config = dict(
    n_kv_head=4,
    head_dim=32,
    vocab_size=8192,
    activation='relu',
    norm='rmsnorm',
    norm_place='pre',
    norm_eps=1e-05,
    rope_base=10000.0,
    qk_norm=True,
    init_std_qkv=0.0595,
    init_std_up=0.0595,
    optimizer='adamw',
    lr_head=0.00551,
    steps=6959,
    dataset='wikipedia_en',
)
Each number is 128 + 24 x the weight over its row's rms, rounded and kept within 0 to 255. Layers, rows and columns count from 0. Numbers have three digits each. The size before them is the row's rms in percent of the matrix's.

# q: layer 5 attention query, 128x128, rms 0.0965, rows 0-63, columns 64-127
# k: layer 5 attention key, 128x128, rms 0.0916, rows 0-63, columns 64-127
# v: layer 5 attention value, 128x128, rms 0.0803, rows 0-35, columns 64-127
# o: layer 5 attention output (transposed), 128x128, rms 0.0792, rows 0-35, columns 64-127
q0 080:125165129119127082123131137127145137104127148118127103088142164097144132131079160134182120110123123150142175095132109133168114158129150142114155101110145117132163141140088114085144114142096163
k0 073:121122143137153126134145105124164133153132116098181091146128107154128134118151173123163126140134091147116178103124114102105100147083125152107195121148141081129129119117136166147109119152086143
q1 071:105084154116100116112132104167121088117106114150112089139102103177118126111174171125127135147169116117104131148135111114130124120126139168109186110145152127138156153126128122124107101097091129
k1 098:130106143090140130163107130106129157149153125128098114139128076142093103144139136113122116135082176169129119128090130130119123118119154136126158127149089106088106092130116118133152159142124145
q2 092:133137083144120159119067152130098118100133091138128125146130126173139085131135136124115133089144110127135134160129113108096144090153098115144085096123105127145139106139135099126080149095093156
k2 076:094108139121052158138138127118144182094133068123124152141143101097130142180140096115137135104096126146141077133137119138147069160133147137102130117146089137136126120159115137159105105106170113
q3 106:140132169147130115130148078156157126117139157112134102164104112121124111165148147129113112154114111141093137140109090159098138155165116132085154136140138133095099176115132149143148117102125148
k3 107:117151096113117137130150146094110158151133123096106141154156137077140115082108121167109143084131124157102094088145110102156158106141172124142144126125147157133141133118143121150145135085152110
q4 088:127129141157116127126095123135115101123108147130169137116124127169134144094118175156141132128201115127145182138150123091150136172103123122089089140123133135137152161110096146118113109113129139
k4 077:140135125129108104091121108130164098149112155117121160125122131196115107066106151109100124123138131144097138138140125157198143118126134124114133115073175138165127145112091157112115130136176130
q5 089:132109112150147158079098085143118113103142121103164157136157159123143130095104116114130116131118140113142146140123114105103140116133148141124078172112136151112183137131123102097121145159118152
k5 088:093129144145083139100140123140130096125120138133104144160145157156148108091105156103145074111118112120126094143162137142136116121119152145116138170095128157159137151143106132138143136175101132
q6 089:152131110087102076181145138097119138137132115118115117131103083134094100139125111126155161115143133122107113100107143157122107096127142123144188097120120101129122110122155106108152141111153112
k6 077:134126116128136089169141136131150162097116121106172124134085088146121159158143128189133159134106111103116187109105117143096142130089095114139127090145122084120092093137129155138138114123119125
q7 102:159137143133144158134138154130118126129082178145094130131091142082125129054140118143112129086097139107097115097136122118151135135102149139143161112069135129143114140106136114110119090143152123
k7 085:122111151102120147154104139104080127147134144131124107136125144080106133100129124085118125091156116154104115137118127158124098162102125143165111092124137110165147123135120164142113142050125128
q8 094:113124106097085098150114133094144114143151130130092141133141110128069135157110097123104143120124145139144082104110121127126124129122135121125160117132112122121134082105154114127126159098137097
k8 104:119096099100149119129157131197150142157121109138102158156140095126097155124147097127137161124130119120115140114109082125083134135106110114151136112116102082160073083183141133114132144102100093
q9 086:147111137143151107140137100097118152086087125144137080123121143091154103119123118147155101169116118076115144137141158133115142144147119135128120132156153150145107168129135140104088077107122163
k9 104:145161152158131117127117120071100080090101124161147114122123143135138110135128162085095082132113148123119157125156169105159130126137136114099093154158154148144148145089102091153131143133132186
q10 113:130096119092132109112076115144164163119186134094135093157161143141136139162164167134100128138136153117144144140106135131102127111142179166141114144137116129119171133131132117095129150171150135
k10 106:130102130111121128098082100134131148149187130097127126113166163117139132128132141126144134154153122118159143129128118115141139105137119127122150144104126138045165137177123148077117075181134147
q11 121:169140151152125154120121099134138131116123154143164115129142164143167154150121156129146129139191106109155143142141123146135112159118107111105119134129141185118163143139149166146085112121154098
k11 107:127151139139100149127110148126109128123105129160135126137144173091136136125105186101098144103148117153176140167175105129163125136112118118108115120151124161111128139106118157138112158074095076
q12 104:108107138126133133087152146102173127125142150088108114131129165064155155138126130155112123128089147134073131077122137131134154150118197147122147127132165106098134126106163131129127098124120142
k12 112:132095141117143129103142158125154134133148128108082146127131153132118131127149146146111108148068110137125121130133117149149153114125142157138128112101135118071123109143143146147134100169137128
q13 095:100145164104114074133162117133144117158137128101118104087103154072161139135131113146128125143093144157112121092127142146152118164139192144121177133098150096104150097113133126114147126122142144
k13 113:150089147128151098128158106127153135162164100085147098111127136102134155140151152134107109167125115143119181106147128145119153135126137123130120095124147092101137113142125146121150092158101149
q14 101:160142092151106099118116149130129129174116100142145170101124115170111136089081149104167110115171103097151113149131124140169092148145103123115114113141085130115135127166114136143120126137155105
k14 107:145143142112124178120125117117115132138119165148120163150102120178099126113101111105152132091136132113145080146119116136187119121100074121135140146102135135160108138095115100141132141105156084
q15 096:129101124112144103118140128124109097162138105084143128107148095121097125143146126119154129129098105144123119136136173123118106132114156134114115135176090112097153108140080159143125134144117150
k15 114:139097122088139121122137096160101102149125150116153139105136117107101151135131126166170147137134114145147147081129132131112121141098128102096107127152136126150113091173093127117125096205148135
q16 076:110143145102141102131157148106129158127139112118142105088078118165133111126127173077105116142126151150110138085112142092151141123124159113127133137154148150071129106103123159166118124155125140
k16 105:142134121120184096104126117158167135136129142129179125099126100126145140143141146101123126166110105115141190129068128094092140134057136138115115096106119098107140124121145137074151108170117170
q17 099:106159091149093104149113128164138107111125101118112150167120194154155107132120159109117136100161115120118138166145124120141152123168114150111107139125163122140173113143125107126115168130134137
k17 096:143170109141115137119164100101120169098117126091112145117164133091137122150091119125124140090121094127154144113116138114084089140147130150162117129127099156152117140136097128105172150134121142
q18 094:092108105070134088143128119140135148131182125148137086113162159150129131144125131132141101160120118118134164121113119113163118129127137140127111147111140112116180128090137176073116114158100171
k18 085:162131128159183107090126105162153081100147118129140093081087123159175145135177131133144110158131116162130158170108134144136155108137120104101136136126146081111140113154115131121145083115082140
q19 090:135111097134105123092096093111092136106115142125127137190145150121091072134098108107155137109135119098117081170156106124118119083115075147122145141104098139116124105142132078143150146126135120
k19 087:117123126118062121144134131095126144148099154137045138137136110080108151125123123144134120114136121160115085117115123118149094140097166126120101140120113150141096129168135116144140147116122081
q20 090:141105182134135124107114103125109110155159134162137131120166148133136156135139153097105090165122123120134133127126128090151121130091145109129114149105147094098178104148118143147124129179137166
k20 082:103148134145101149068092109150114100124139148145124136136131202137129100093136160145083099143108110159105136150168133152153172115177112112116159142145174173102175152124104102157136130158118135
q21 100:139133127102090073134136128142121156154137121117111123139133152151100180115120145104117131121149137129135134131121116177156100166151173205144150135118142160118123108120114130112130122178116138
k21 092:162142108096121114098106112132133148128137112135170102119130179109123137121128141135134122142141136166110177110084137164108137121159164119113132160131116130139148112102121138112118111176092133
q22 074:132117149121146106158094139123115140118106119147154098126108095163091135134140165152115108125070092131150167122135121099096115074092092138119072129152106145165101139158111142107150117110107116
k22 082:113111097107169139082116112191142105193140168111112165082103067160137138125165111159134139157122157155122145121100109118144138096088126128149120123096148117130131130162134125109151148117131096
q23 088:123126136141131140130120177121154114079123146131136123106100133125122098083144147160159139135124135105138126101108098150159143130124124105163147101168097145127091119089134093140142088127138108
k23 096:168131121148119102153111171115143107087126137137128128125042105128097135116168111162102126147080154126089144096121119109143138123092110127119139101164135093108105134112144104123096109146169165
q24 100:166103127099139075164112132100099150113142137144154093148116089189122119137142137166147147144125123111146114127112103159110113123121099121130078079183090108166120139111119133121120146119104109
k24 106:094118112145190129114133096185145120196133135135137142121131070192128117104155100144165130130139147132129114104119113085105147119115134091108122133136143102146076124174122090106161137147148136
q25 112:129118121109137131089115150116146145155176140089125120112138159101129138109111152095124113123135134137101150132142165103154117113112170173136154135089138119090160133158129144129136114151169132
k25 156:137129139081145137100112148109131149133161143107132116119111171083133125137136167135104088176121106156108145117118149136157125124109122151149161128106136126040167109150144159104135082171127160
q26 102:141116111162141182119107126141098148116117142127155121131147112165104103106135148120144119131173093105123141164143120114103139125133056120129101110122112150138124151150115156119147094143088138
k26 089:126180153131095150124091145083087132072107139167115120137117121097118116188099125136139141107131138139099105123101190110156091154127108127112141162142133180132146141107138135140125145099145123
q27 113:090149099127098138110123145134145133098112130148092182145118166100124158126156097132110168100116131128152112149144131135118123142126132152157111139106133156158097135158147072099102164114170081
k27 116:107124111136158137111129129140163157127108182137110179129132118158121122120142102109166171089154127073119114181100099121138106127147140151158108119099142142158099146123150100106121116080116111
q28 122:115136145110124144142133172109168168147149163110114133136066123121113162118128146139115123139123131141096118078114125113142131135068144182130158115096146090118114132145204143118121105106092110
k28 126:123115131130167156133127180139153157138157140071105115115086136169144119141115110147113100148095136135114098134093134115147132093128143160133142109058124118098127125115191148104152095121128131
q29 138:128079124109169146124110143137131183131166097126151094168129132147106096123144120123103111140083133160101157126133137122103142112123107169138106133099158111107148146155150141113117126133087148
k29 114:115118136105105138129140156127103101131122135129062143154126136145098111132119092127127124107106146147102062121130129127165125116129139121135125170098131142121127102113121098184136174097135107
q30 111:152149119095116118142106112152121128154111108163119127096079130144175113084089137088135136111094144140124138136145110117157104122106165167132133113109112105118151145129108088093139134118166113
k30 098:150125103107145134119116136152132114194083161144120135101106114135137123089119125111128125090154104121068116132130113129144140141151143131157134152114130140165143130124125115116111089131119154
q31 115:110113135134140170149110122131094132115133107151123125141129083168142110101106122106102116125118131121124098153109116096130151091134103130170126083130106087146128105086146109120142134137095120
k31 102:108142132143145141141113124121161153121138123103144091108129077143145104159117094151105105147150156117056105072084147094105136113158147132127129180130128126142153139124133112152145145155143159
v0 085:153115142096136117131121149126120138114117131127118123156138151132140075112201143133136132133121178095120157098091130167084140127107137143119119103145149133126138143139153141078122160149139125
o0 088:127141190178145139118111106130130109123098087184148131085138119162120146133097116099139131143140163145106127143153164155158116154131094072100103136133130134149103148143118104138150095127157159
v1 095:172151091124148144126186135143132131156133151142128130131102160095123093085176110126099126137095115136108162099148115122116123095131129126147145124103173133126120147170123118115111149105126105
o1 091:082090151140120105077108087138136109106139131106118179143152161150118145105122144126131160129182143137151109173133109117123152150129113150089092115161132139114114100107169097142145113177087155
v2 094:134099091103134120137125143108110115061138116137098124103172148139115128183126139099120131136171161147173142122086127112148168132140095158167126074176094151131140163095115112140155140140146120
o2 091:118144147143095138147154149125079125163184127120139132124074094126117118119134098111128099134088114140097063126135144129129095107095117080119154165121147121114137118138120129120113139104160127
v3 085:062168117145162115115106148125100106082126141128124149092161148113149125156108134101086140141172144148144124131091136136140164120101144132175140072136104157127131158128140121116175137143151128
o3 086:118118121150087104152150137146124112152188112140148135148075134126123154152193094122116127140123126139149112134130180123131112120141130108094146157139160127096153077111126081132115143123168136
v4 088:099142136099066119140117141107150159121117152117109125156121133144125118122147130159155145127139112140135126097138162171101077122139122139129157152123114106103130139141134155120123140112144127
o4 089:184147131177137113128113096136126099136064107172146109110121130151153138155102121094143112160124129116134158130117109164154155156148120097112126140116150136141133125132099162144134102137146155
v5 085:086177105106118093110170166105083148151134131139116129140138131113110120116089117127115134118092123113129135127164147099132088137148122149089197126109182149148119159153146128135117097130127119
o5 084:126113101175096111121108112170138134091129188092125098150117093136142148117159143147098146083177131102164109125121105119138167129134145151131089115107117134111165089088111146168138125122079116
v6 079:122122071126103167120124158125120136079118149146132130180120151133086157097131162133122110122107111098141126135166118079130149137139087145173159118158136159139156119109173152157097153134099122
o6 084:122116119135141059140166119138113173168114127111148074107136080145115102129135104144099142099139136119129085128129126109121134140111133157061110119120122103158130160129066158124148127106085138
v7 084:115140139120101142130128160126146140098151143127107139129140138132147130129149097077082128148107159103148141079094146111132095097149110140114145149110168169106146119136163115127085128142206122
o7 087:139141107126102107086135102131124053175096098132150110088115137154139122114090145112152142110120115157137098110154127133131115142130105136102137131125129074116142115151103160145154111133126112
v8 095:122134127103119133125115115120099135137117207101156139120106099139156157145073137121130162120155098135098097126113134131150077146049121133102136125146102160117147127146113148124135106120110124
o8 097:136156095122109109103096149127141107149112095134148125161170140133122120130131115149118136120100097121149123127118111120143157118208128126146179146108123091139130082102141157148126139131140092
v9 088:129142121210167127130100133133166132104125112150142124146128137130126119139175124167091121142119149126135145086149109096091177095129180128153110150143172098123140081120101100115136147143137144
o9 090:113107130118151105134170105126133155144139083144126094096142138125136146143130146103140162142137148143111136156111164140131092158129117138062097095145105130133120190163126124097126087155123149
v10 079:118122120084099110105149129133157149151125112089132119177152124135083158108106157151141104104103069122169127172124111111135109160137103132156114114142085138139146112155131166164091147113101104
o10 088:162094121134127127156134132139116155116062123158085126129088087130138094126152127143114140125133141121103107107128090147136162125136130143118125135119131115187108183113087176143139102129078160
v11 093:128079106152157152122151137165134139119123103128138116177141159150114139140178140189125111123095102113159149137167105117102144165110109138163108101142132115147121107115130118123120151124096129
o11 098:124096141152165118141152122123132168126118109149128098109129108123115111119136116111146126120145174141097133140146145125105156129148117139085099107154130161156116199115099133098154102140078148
v12 087:096124166149155194111097102146135116117135131148114139099120127101180102125127119123096107111150132143144122165108117102146158131136111105119130105101140125145114147155132133127105135112135122
o12 088:095111108080101092142159135122142096152169110113143143130147169096096148103153081133146108149139172157131152103168121137099126109093124145136148133161144132092145106115122046087161148122166115
v13 096:114104126187144161131143123098160109096142134143133131093130146114126121128099124139080118115142133092157109166150151118160182138169175113155118092134106112134118115133157126168129131142171120
o13 097:149098084071129102134142150145111111167166143104114150139132107118127155100132104146159120136137110111154122106125147092113087087070106175130149132135143100113143122136134098106116155107143075
v14 080:175058118132144159114146117110139139131126122099170123146136154108116112145126139158157136096105105129136116149129107160111139146079101154128105108118088088137109105130141154155123153123055119
o14 085:133120173114148130156115135139120181100088102174135131150137115136118110112131120125128119141142160119112159130122120130129134104161112104136102116165125157191089185136123125084136103122138176
v15 082:122136134157101175120092148141128113128154175126099124136112121159162142097134117134084131118139091112112111109168123109138191115171159132101139136079143145104138125116140125131121106114152146
o15 087:122134058090136107100164130108114085148136111093124135117164155129107126133131145115153132102113154169146102122136114116086104139126106145108135133132114113116140096129082149121131188129111082
v16 093:184128106186181110121165132128099127125127109123155143093121148133126102108135108118130134120075123128128148123133120172102127116104141123102096144101179120138108095129150122121137121154122136
o16 089:101121189107126141119111098139147160128124135118129143129141129132141141101121165134137138139191141135123169148113164114140108123137137109145111084135107141136120148154156092123126100125124143
v17 077:173119112126111089161111105122132114159142106125110105101170089141111121152121125103128149126139116124128137144086139128102166081151151109078093152112113149154099120140097115098134112134114124
o17 082:100151171118106158132145131115118148105184156099099154139078142101129153107150136144108114143135119098136108130115097131182102139104138092191141126107115122104118121140161085154094140112138140
v18 094:120143128134084130150109103131123112145127106141131114138126127172102128129145127125127121121159136112096159095147137137157176136166108153137136166152133147120179079087118120145127142153110159
o18 097:124147098156174126112168130111112120095162136112148144116144141122120157163136085122128145120087094157142084157127139066105096152106113114113108108124147154135097169158114178123101141115123075
v19 066:143076113161119100109094154137139145123136132111114123127141170131091126151137154099117105115083134111157124108124103157141174127166093132131131122124113158121115129163141129109108127151175101
o19 064:116126181124098154128151125133114108137088116164113179088086105141150130119112113101153116129149121116118116127133122125150138161098094084131098140118188106162123185137084146175138141103118174
v20 091:102141140194112140132119163144130126128128133102119132115144111136142098172157112175116125136149119153176110099109136156092139120122172108136126129125116135113127136132115117136182147101135121
o20 085:162127119093137110127132111126139085162123080143132126093125171121133153125138139078171096159114157164127162146145165131139127143153109106100136108151121130113162128136142075108126089149184155
v21 079:143154141149126163170114118138150104106132147143123125100076130129170100117106129130149118129175157157110112121176138095165141137156131095122102129135186116136125147116090091107120132152165119
o21 089:082116105101120119103134128116137119149192146086127175142152151114113171136129102131127131152116104128157138122108117134099114110089147149147161127105122129076154080131173100120111155117135093
v22 095:118140178102075126137110092118132134174122143133125128085109103144163119119109127091134105130145167140114114108133156154124104146122131100070121144152139091124148102103138113157109128139140139
o22 099:155156096134154152106115140125143086097120152112164147138139150114145141117101102148136126133105124125129153106134119123127117099087153139193164114096152142092135121158158142111132101135189088
v23 086:059136131129135119112094128138118124170144149136106147148132120135161145132128114133088114135163098123124152134158131065132152153097150112128141124098132123125139135112101112125140123110138142
o23 087:099133062167140105152172141123123120083196142097128105131108143090110148131172124152108109114126159131137123129142110139090161121119164150116121107119152155111137133103088102107127150174112090
v24 089:113173167149130119125126131117163140145125164128135135128094144118153118088163126124134129141129161129117137105142141111114102146175185101104097127154179142102139125111129112103093119155170121
o24 089:151118105137140140085120115136159101156117130129108146116145098152138159153091148131137151141126102138148138112097137140121109128078129151108135132096128102103172118157142136158140135130115099
v25 075:093160117145123131096165156124123141091144135122142138152132170099125158158135126138142109131163110137172099100159120059112105138093170121157160125105113091108115141160107149124164144069093134
o25 074:140100080144134094130093132126119112161093112151096114136131155113149105109119143108118125125117144160095133144161176161116129131202123137040123126153123156132143131099108147101136124178119126
v26 080:127074146099083124108150129098124118132135091107125123152146120135093148102075137179158141135111118143131078154127120183143138138100117137135134124162080107134134111123141149181140134152078129
o26 075:179120119109152148168080141135135187080083153154165129139100123147152082134135129105126094130113124101133144116121096117132118109145116121154127130119119126189109146133102177105116129127157140
v27 080:134130158070141153113132155136104138154127126138151111131104164127116115061164133162164120129136169148118132095134121151108116149118110079108115087146138102096124133138128109115100141147107112
o27 077:133104148171133143102078123126164132089076134173139175127133138162141105147098105095138140148119156149120149131139101155107118121126130114115112149128129162145099138136148120126182137148130140
v28 078:132114135108157119137099137153103095102125105133103137116157109125113123132130147098130146129147144116105142146071133124123185075123114157137130108143142124128112154114133131076170126157166112
o28 084:090151172142102145152152117107120135151168139129137169100097131135124141132161099132095117139131118113135123137119138164142100168108129059141142147111114114108119101137124064158095138092162141
v29 086:153179157134104153138098130109121126176114148135112131088105090120186120133090108093144135146126138151111125100091150146128103107106193085073104150112143125122119138111103103120158116128151137
o29 091:123160123103119151105106115124152123118131145085120135141130159131129140137131161126113136144121116123145154124107122147157112113141152108180163137074110112094150078152174106126116137141169132
v30 083:110153200162103151120096142125159111164140125125115135101132116106148108133130093073140134133159184131123142111073145113100144099141166110082110119132175139113122135108144104116144155145179141
o30 085:133156130110120133133125120117148077126128132132143137102120142124129164141123126125123122149105116135127150102151143158157087138078133092146144145083122122081158107170122068117124116139202127
v31 081:113124102150095135136188163082160141122127150103139123154117123142114157167093125128141118126107099109133083119157116152152080152105142154129139140154103117128156098128139147169163118109098115
o31 084:186122104110157110114088144139107134133083120121139068144150114128145084126097161133141144103115082124125144134126137084123149103174116157119125126133110115155138130119111205118120109139105116
q32 082:113132122080122136122105130114085098138129107132123126111078123095154089078105106145118151132127131123139156163129184091140136102115129155161102114146158090124122115126129109095147123129132150
k32 083:137161120161120106128099187135120126126110136141090101178133129116105136121129122148133093130129127094116099111113156155144122082112121150136138132122140126137110092198154122140127112149130134
q33 085:131151124156176123112157138116198147096117114145119132127130149099156150154162119103100123108087128151099114115130128114123137142135135113133146112076091149148112152074113082148102156159122109
k33 088:140093087136120136157153095121124132138116118114140146095114175095083131142131142103091150089139127146155104128130134146118142123140110103125127135154131132112114157081109086147140160090167108
q34 083:135110123157161152134122111113173124108108127148131113105146138098148180162138144101159132090090138169131109112123135106116118150107143121173137163100090118123145129125134117135101151128080137
k34 092:149136069148110133126153157161100153122104101141109113118104147074119099092152110118118120096134166078137146112129135103119136146119114099138140083144150165152056162120143080122128144114148093
q35 116:180117149121159127142135122098164183092156093132120062156130137101108132126142171150100081134071128132083157095151139137105152143125145149139114133151141118101134124142170146125129117122086152
k35 091:145142129117141133106161100131136111138111128129116123110152104109132059143113121107177118107165153115142142108118134116129134115088057091101140152113102153123130122167145107095184123142131136
q36 090:154131165120090098140086169119109111140142119133123125128122140152110125088146117126113131139163148125117113100145092134153123148107107139094098147158144114152110078182138120122109132132145128
k36 094:111126108052140127134112140117120159168173128152115136148146050125145109090125134130130109129116145126111133133096166143157145152134111135122141138120100141103145132155132171116127113103128139
q37 086:153124130153154120152168147138153199130115127171128092117138107134112106143121141132113125144112102148145133117096102142122179154173115102128124132117117151140100113092137105157098106116099101
k37 107:133090062147118139159129117152145159139106169074136155132107112106129157124132133141175170099164124094129131122145115088104142130156144137130112098141113143139126139103147101132109120126119106
q38 086:095154137156087138071111119177113110136128141109114120121140155110195116104114136128093107135118122116205107164155129130159126127108096150087111117120143120112140138130109152138100123161172139
k38 100:149133152119142133110137134134135149106128147109153101177104149112114144142163134104118060130102112096131140134179132112179102172142141165133123156135162160153126114132127117173143110164135130
q39 078:155107107159088144111067087090103110152123110150122114125169137134116125135140140086173108149122131117133157204130182132133106123120143154119086167120102144092120132168116111131126105142111164
k39 104:140096149142120158129132137134071130125128120124124113129123165118098108163119154134116057151071130092094096074157114129153121137096118142116159163126154171105106099114109125142136092173099152
q40 100:138153142114114120111128109182117097145094081149091152102122127117161134138124088170106128117154128111128076125138146155129119131148149125131132138077133150178092108143110102164140170123139123
k40 113:140118143126093119113116112137112121135102104141111128148120111157104089110139145104135162105107106122123112107120154132095158155155174127103142159126105127141117103152124074180166158103129116
q41 097:141153119138124113152136147126129121136121119111114145096100117129138108066125109126123117115131169137085094090134107104160142140123151119190149099137129142109117126136160084146112141119161137
k41 109:116128106119130143183122139131145141131139121156082168168081094131138104093145090158102139074111153124132098115130140135141118115137120117150139107148105137133099098141145098156123109160138089
q42 095:167120131120144103121123095105135099155112127144152087076121122129172120144088131112122124140100117139152141158127141146129120130098102106083108107150111090123167099109075162146135120121115146
k42 106:183140111131136116079143121121087115118081129129146117097141153105156137161103157094161109110097129131120150099126096090140124112113132092106108143152121142121128153088090130132123118114095144
q43 160:116100097138105137135113166147146071127067145157119187153115090162118135110130111132139163091158124095133126132133111090109142106126110108124134104146096129163090130144131095121111132138147120
k43 094:116127108119125118152132157124115104134084100137121110171147108156096134130132146155135166086114111125072136137128054125081145144103066139088140136139108129163102134109103181123143149150093121
q44 099:156109100140116116158128110161137099083132128131140127108107132147176169161146085161128139120131130105174130150134138176127125140146098115123135126169115147131133100064111102137117136135143138
k44 129:152107131164108116114123122125156123079076117160132153130122186131122156137149135148100138090112109104141167125158074117135137165152130129124098142161140135141124146126117083172126179126140063
q45 096:100136129123130108111146098152111130095118093103129151150169125134117145141088121149103130113133106119138096129117149121087091127160075104152141134121133101138101150144117131154147169101122101
k45 110:088140165117153121135131098126118113161103131147139119115164106174123113125079158091165127148135116111182089151104168160069134104152156112159151124126107144138170106144123112124154162090131147
q46 104:128155169133137069133155134122116146164127098153139118100102125145111131112159144123150127163123127131110154163122119175138086181104116114063143105159164103115150143136111143113115094129094138
k46 096:113145155108195155114123159131147133148105134148161116117096135103156126111107153115162132129120147140145123140090068132167127112123101115065105094150120095104116129123097148111127153137129125
q47 104:117153183123166112155168159098136105176137117147156104108107108133118140138124147142139103163132107168087122097092151121092108093106168113086156102135137102111127112104175128157166098109086124
k47 103:131132160119152154101153108135142088157146137095082112133121166112156115140102131137120102144138094168090131105136142130151132107130122164076122105120163099103116101152151125137098077114116141
q48 091:166138097129167133139159165118173100151135127100088153130097126114126128097147136103086151134148140135097102089099134160142155110153141137098142130105148122136128101072077147119162095116156110
k48 084:144146145132089101126110117117124165104171131095167136116152116178121113159110123099134141162109119169145164155115141130101150105138133082128126155121075156096121129152101119097136131129091145
q49 092:104126166110157125059136107175114149122127132124174129095161112111105159174112146117167102144111119123144117144109125113124079130143116132106089123132108100136137128113148131124160123097068166
k49 089:173122104179138118185166145141157120119136125159120148131103157081107138074152172112126146123137153135120159125165102187145160141151151137122151077134155141131108168129169160177116138142146086
q50 097:078127123110120163118100126091100139174141115097161142099099124167104106131107129120125123129106092144171135152134100111114102111128109114129131155083107106096106164162151163113105121103126136
k50 099:139154090115106114107107143151112126126123119123116130133134160101176134088145109141130115096148137069177134138138152163118103142130143107165098145113124143174113109159143113143094132133124139
q51 093:120137072109159156157144089127124156106096100138117119149080140107106147083121139146161160136118102123175146111103082121109122134137161101152120155094130134112089171134143112115134156146130119
k51 103:092115105155090135120097164146096151138140145149150113118121126115150139115128112127119121119146117074164123140171153124164098111105139112140126086129131121163089098145154094132115124109149134
q52 080:156152105136117156139153156119126143116123132160099121125115121138102156145112138132151170131126139160114091125112105149131143131121108091128129121144149149138071103131163116103122113120117086
k52 084:080138085106111127165100160140122132129142118160119158170107106106131170127162102132108162116161152127137135131114088124144104142149147118135148090128128136161070145150145139109125091134111113
q53 091:136135086161127119145157138101151150122148142158133126141164096076161143149184159111165100144112143120130125124111132151146139151126129114133154161145108110122115156092099122119130151136125132
k53 104:133138082076168132156154118117127146168150148099146094099108076111148160153075115156171144148151157140123138126082142137133093113103129134127131116126130146132136134116160167098129099149092127
q54 104:132121124093124136163134137125105086159119157125123140126118128123075124095153134117095158113130139196137117131121124059101132138109126140136127133111133075117087137130130132095145137079122113
k54 096:123131097105121110136115100128108169123165126142129120157170088192134115146100142095154134148133150141109134113143136111160106098150160163156118116137080127167119108137133155109104120137122155
q55 093:144146116083129149147121117138116128141148125161108164133132157145080117105102134102116163096140175140154120134107095146093143116143154138128130132142121137120111085133150107150110150125150097
k55 113:111110111123103086125088152128133146094155137135112157174135137140132142103149122126114118101148138125137124149155114122087111115160130161154101092159123130177092101107137107141078164120114114
q56 087:133144136150170111164120116112169148122126132148120125141148116120127088124129143141112126101119159124126171133119113120075125146129144103167098073155085156110109122161173083118129159116134080
k56 108:107071117152132124100093152143142121113070174109107132153116112157105139137098133131127136109119149115151135110141118149125132102099128127176104120193118110133139146102110104118121167128100107
q57 090:149128136149124127145138132148152185135126144136126088155106152124139106144142127144105131113107145163049159111146095137185135166118129156148139086177143168136157124134145161129119139102060110
k57 104:158126104131117111139128172143144135134096124136129186102113135128158120103153109173122152106139180093138100122103109172134138106138139120155132087169091115120116122141143117123139133137149058
q58 093:082129122106103138127099146144110140178135126138108163132142180123098115144131101115171141114111175154145114152129143110136114116110099174115105133110135157098140077151109098083096124159173128
k58 096:171106122158102161123131128128148117098098119143145129152165124143125140134126126137152175090128159096132135163147109141140108127134127132131090149114165175164097150118111130139063177122099125
q59 109:133126123094151147110139116121131160144155126101129096145126124128088108150121152118129101158129139137114134086118126085133088094122164173129147121062151153136164147139157124116148095156111149
k59 105:137128158124111122093118122147133145150165156072113097146136104103141081135141163120119143175160133142114138126139163114074147147122125147120155121135153109091106166103160167090095082133082161
q60 100:155153121173138138117104138131143053115106108168110107096092108161170112128126121128134116130140105119116111141112108170136164121127139080091105162163129137111104078101119084160133137156130143
k60 109:119129125139127117153114115117088105111102121120109141152092130124155110114151129121145074103110129099135134124177115119145123151126113120098112142145121142153107092111113095170159137160109137
q61 151:096141152110109098126126087149116154184144110125146137112119111149148111128117125124104126138109161143118107179131136165125085166127110149133179084166077109111144168140143116069135123155145132
k61 106:171126157153140133161149138118140194170104136154160143137110136155134132135109145139168117113137150124161123098129102172101127142128139134134139164162142161105162118160163143122106102132182108
q62 128:110133181142152117143145140124139162142172129114120081150115171081137131147120148120115097147137123160098127088111131130115134144130151158128159120139151139095162105103177152130132126097088134
k62 104:128150156115151128114144134136152140117171126087114155100122190071152136098146117121121108170165135152136146138122180142170148125153148170136122068135127118094138113165175109130117123098159089
q63 157:133150111132104155128100164112095072071111123152103162148128134127134154119164111138153155109138130092149091148136140104115139106134106079121096133167136132165091114119092125146101151132149093
k63 097:100137140100142160208113130126099108108098095157128162167114112130095129129152127077115133098118101094153124143138089094129134157095088117122109137141115136175139112147115108121128165147168102
v32 110:108125121073098097165118124097177139147115156123120120103133147111141159101208132174114129137135059147107139170152113164137152156118152153136148151122119158141140122132139152118133132141150098
o32 107:187122129121140140148144076161102130149099085122128101110101170129144075118089142119166116151144167106146060118101156098131097099133114117130124143117187110137134128130118123161083079131126169
v33 103:134161148120130113102125141125199096124135089114116120144154112104133103203182170149143125130155113112098126133134119146131091118133129101106152137125139119129081089137141143099119143088115135
o33 103:178120099100117102135147100107124167085108113127148133132124112120146115126104067126129137150119165109144166111141129116138152120125130120162160131124140106128130142102127100136125114158132109
v34 119:133109119100121065136174142114125146103136092109157116133121125131162152122074097157138131131145150149183086100166130100099166147126128110157073174138159150128117161135126124124138119103155130
o34 118:091128132098140139138105192122152119154148132149112104162141109121101135124151184097132174110140163118123106139110110139136086135138121177142137128154076134130125108163163097129123115130095143
v35 110:110166153111139106128102113135135124152113111147142146126156143134143113142146153126093128140119083073121120196116146116151090085120120109131127107111158132136100121098105127137136133156122132
o35 106:158087078138071122117102072133100108094093123130117135178102135117163122127110117162141164133132142126133123144127118099153183130109137153137145130134130088128115161128134148115167145074137103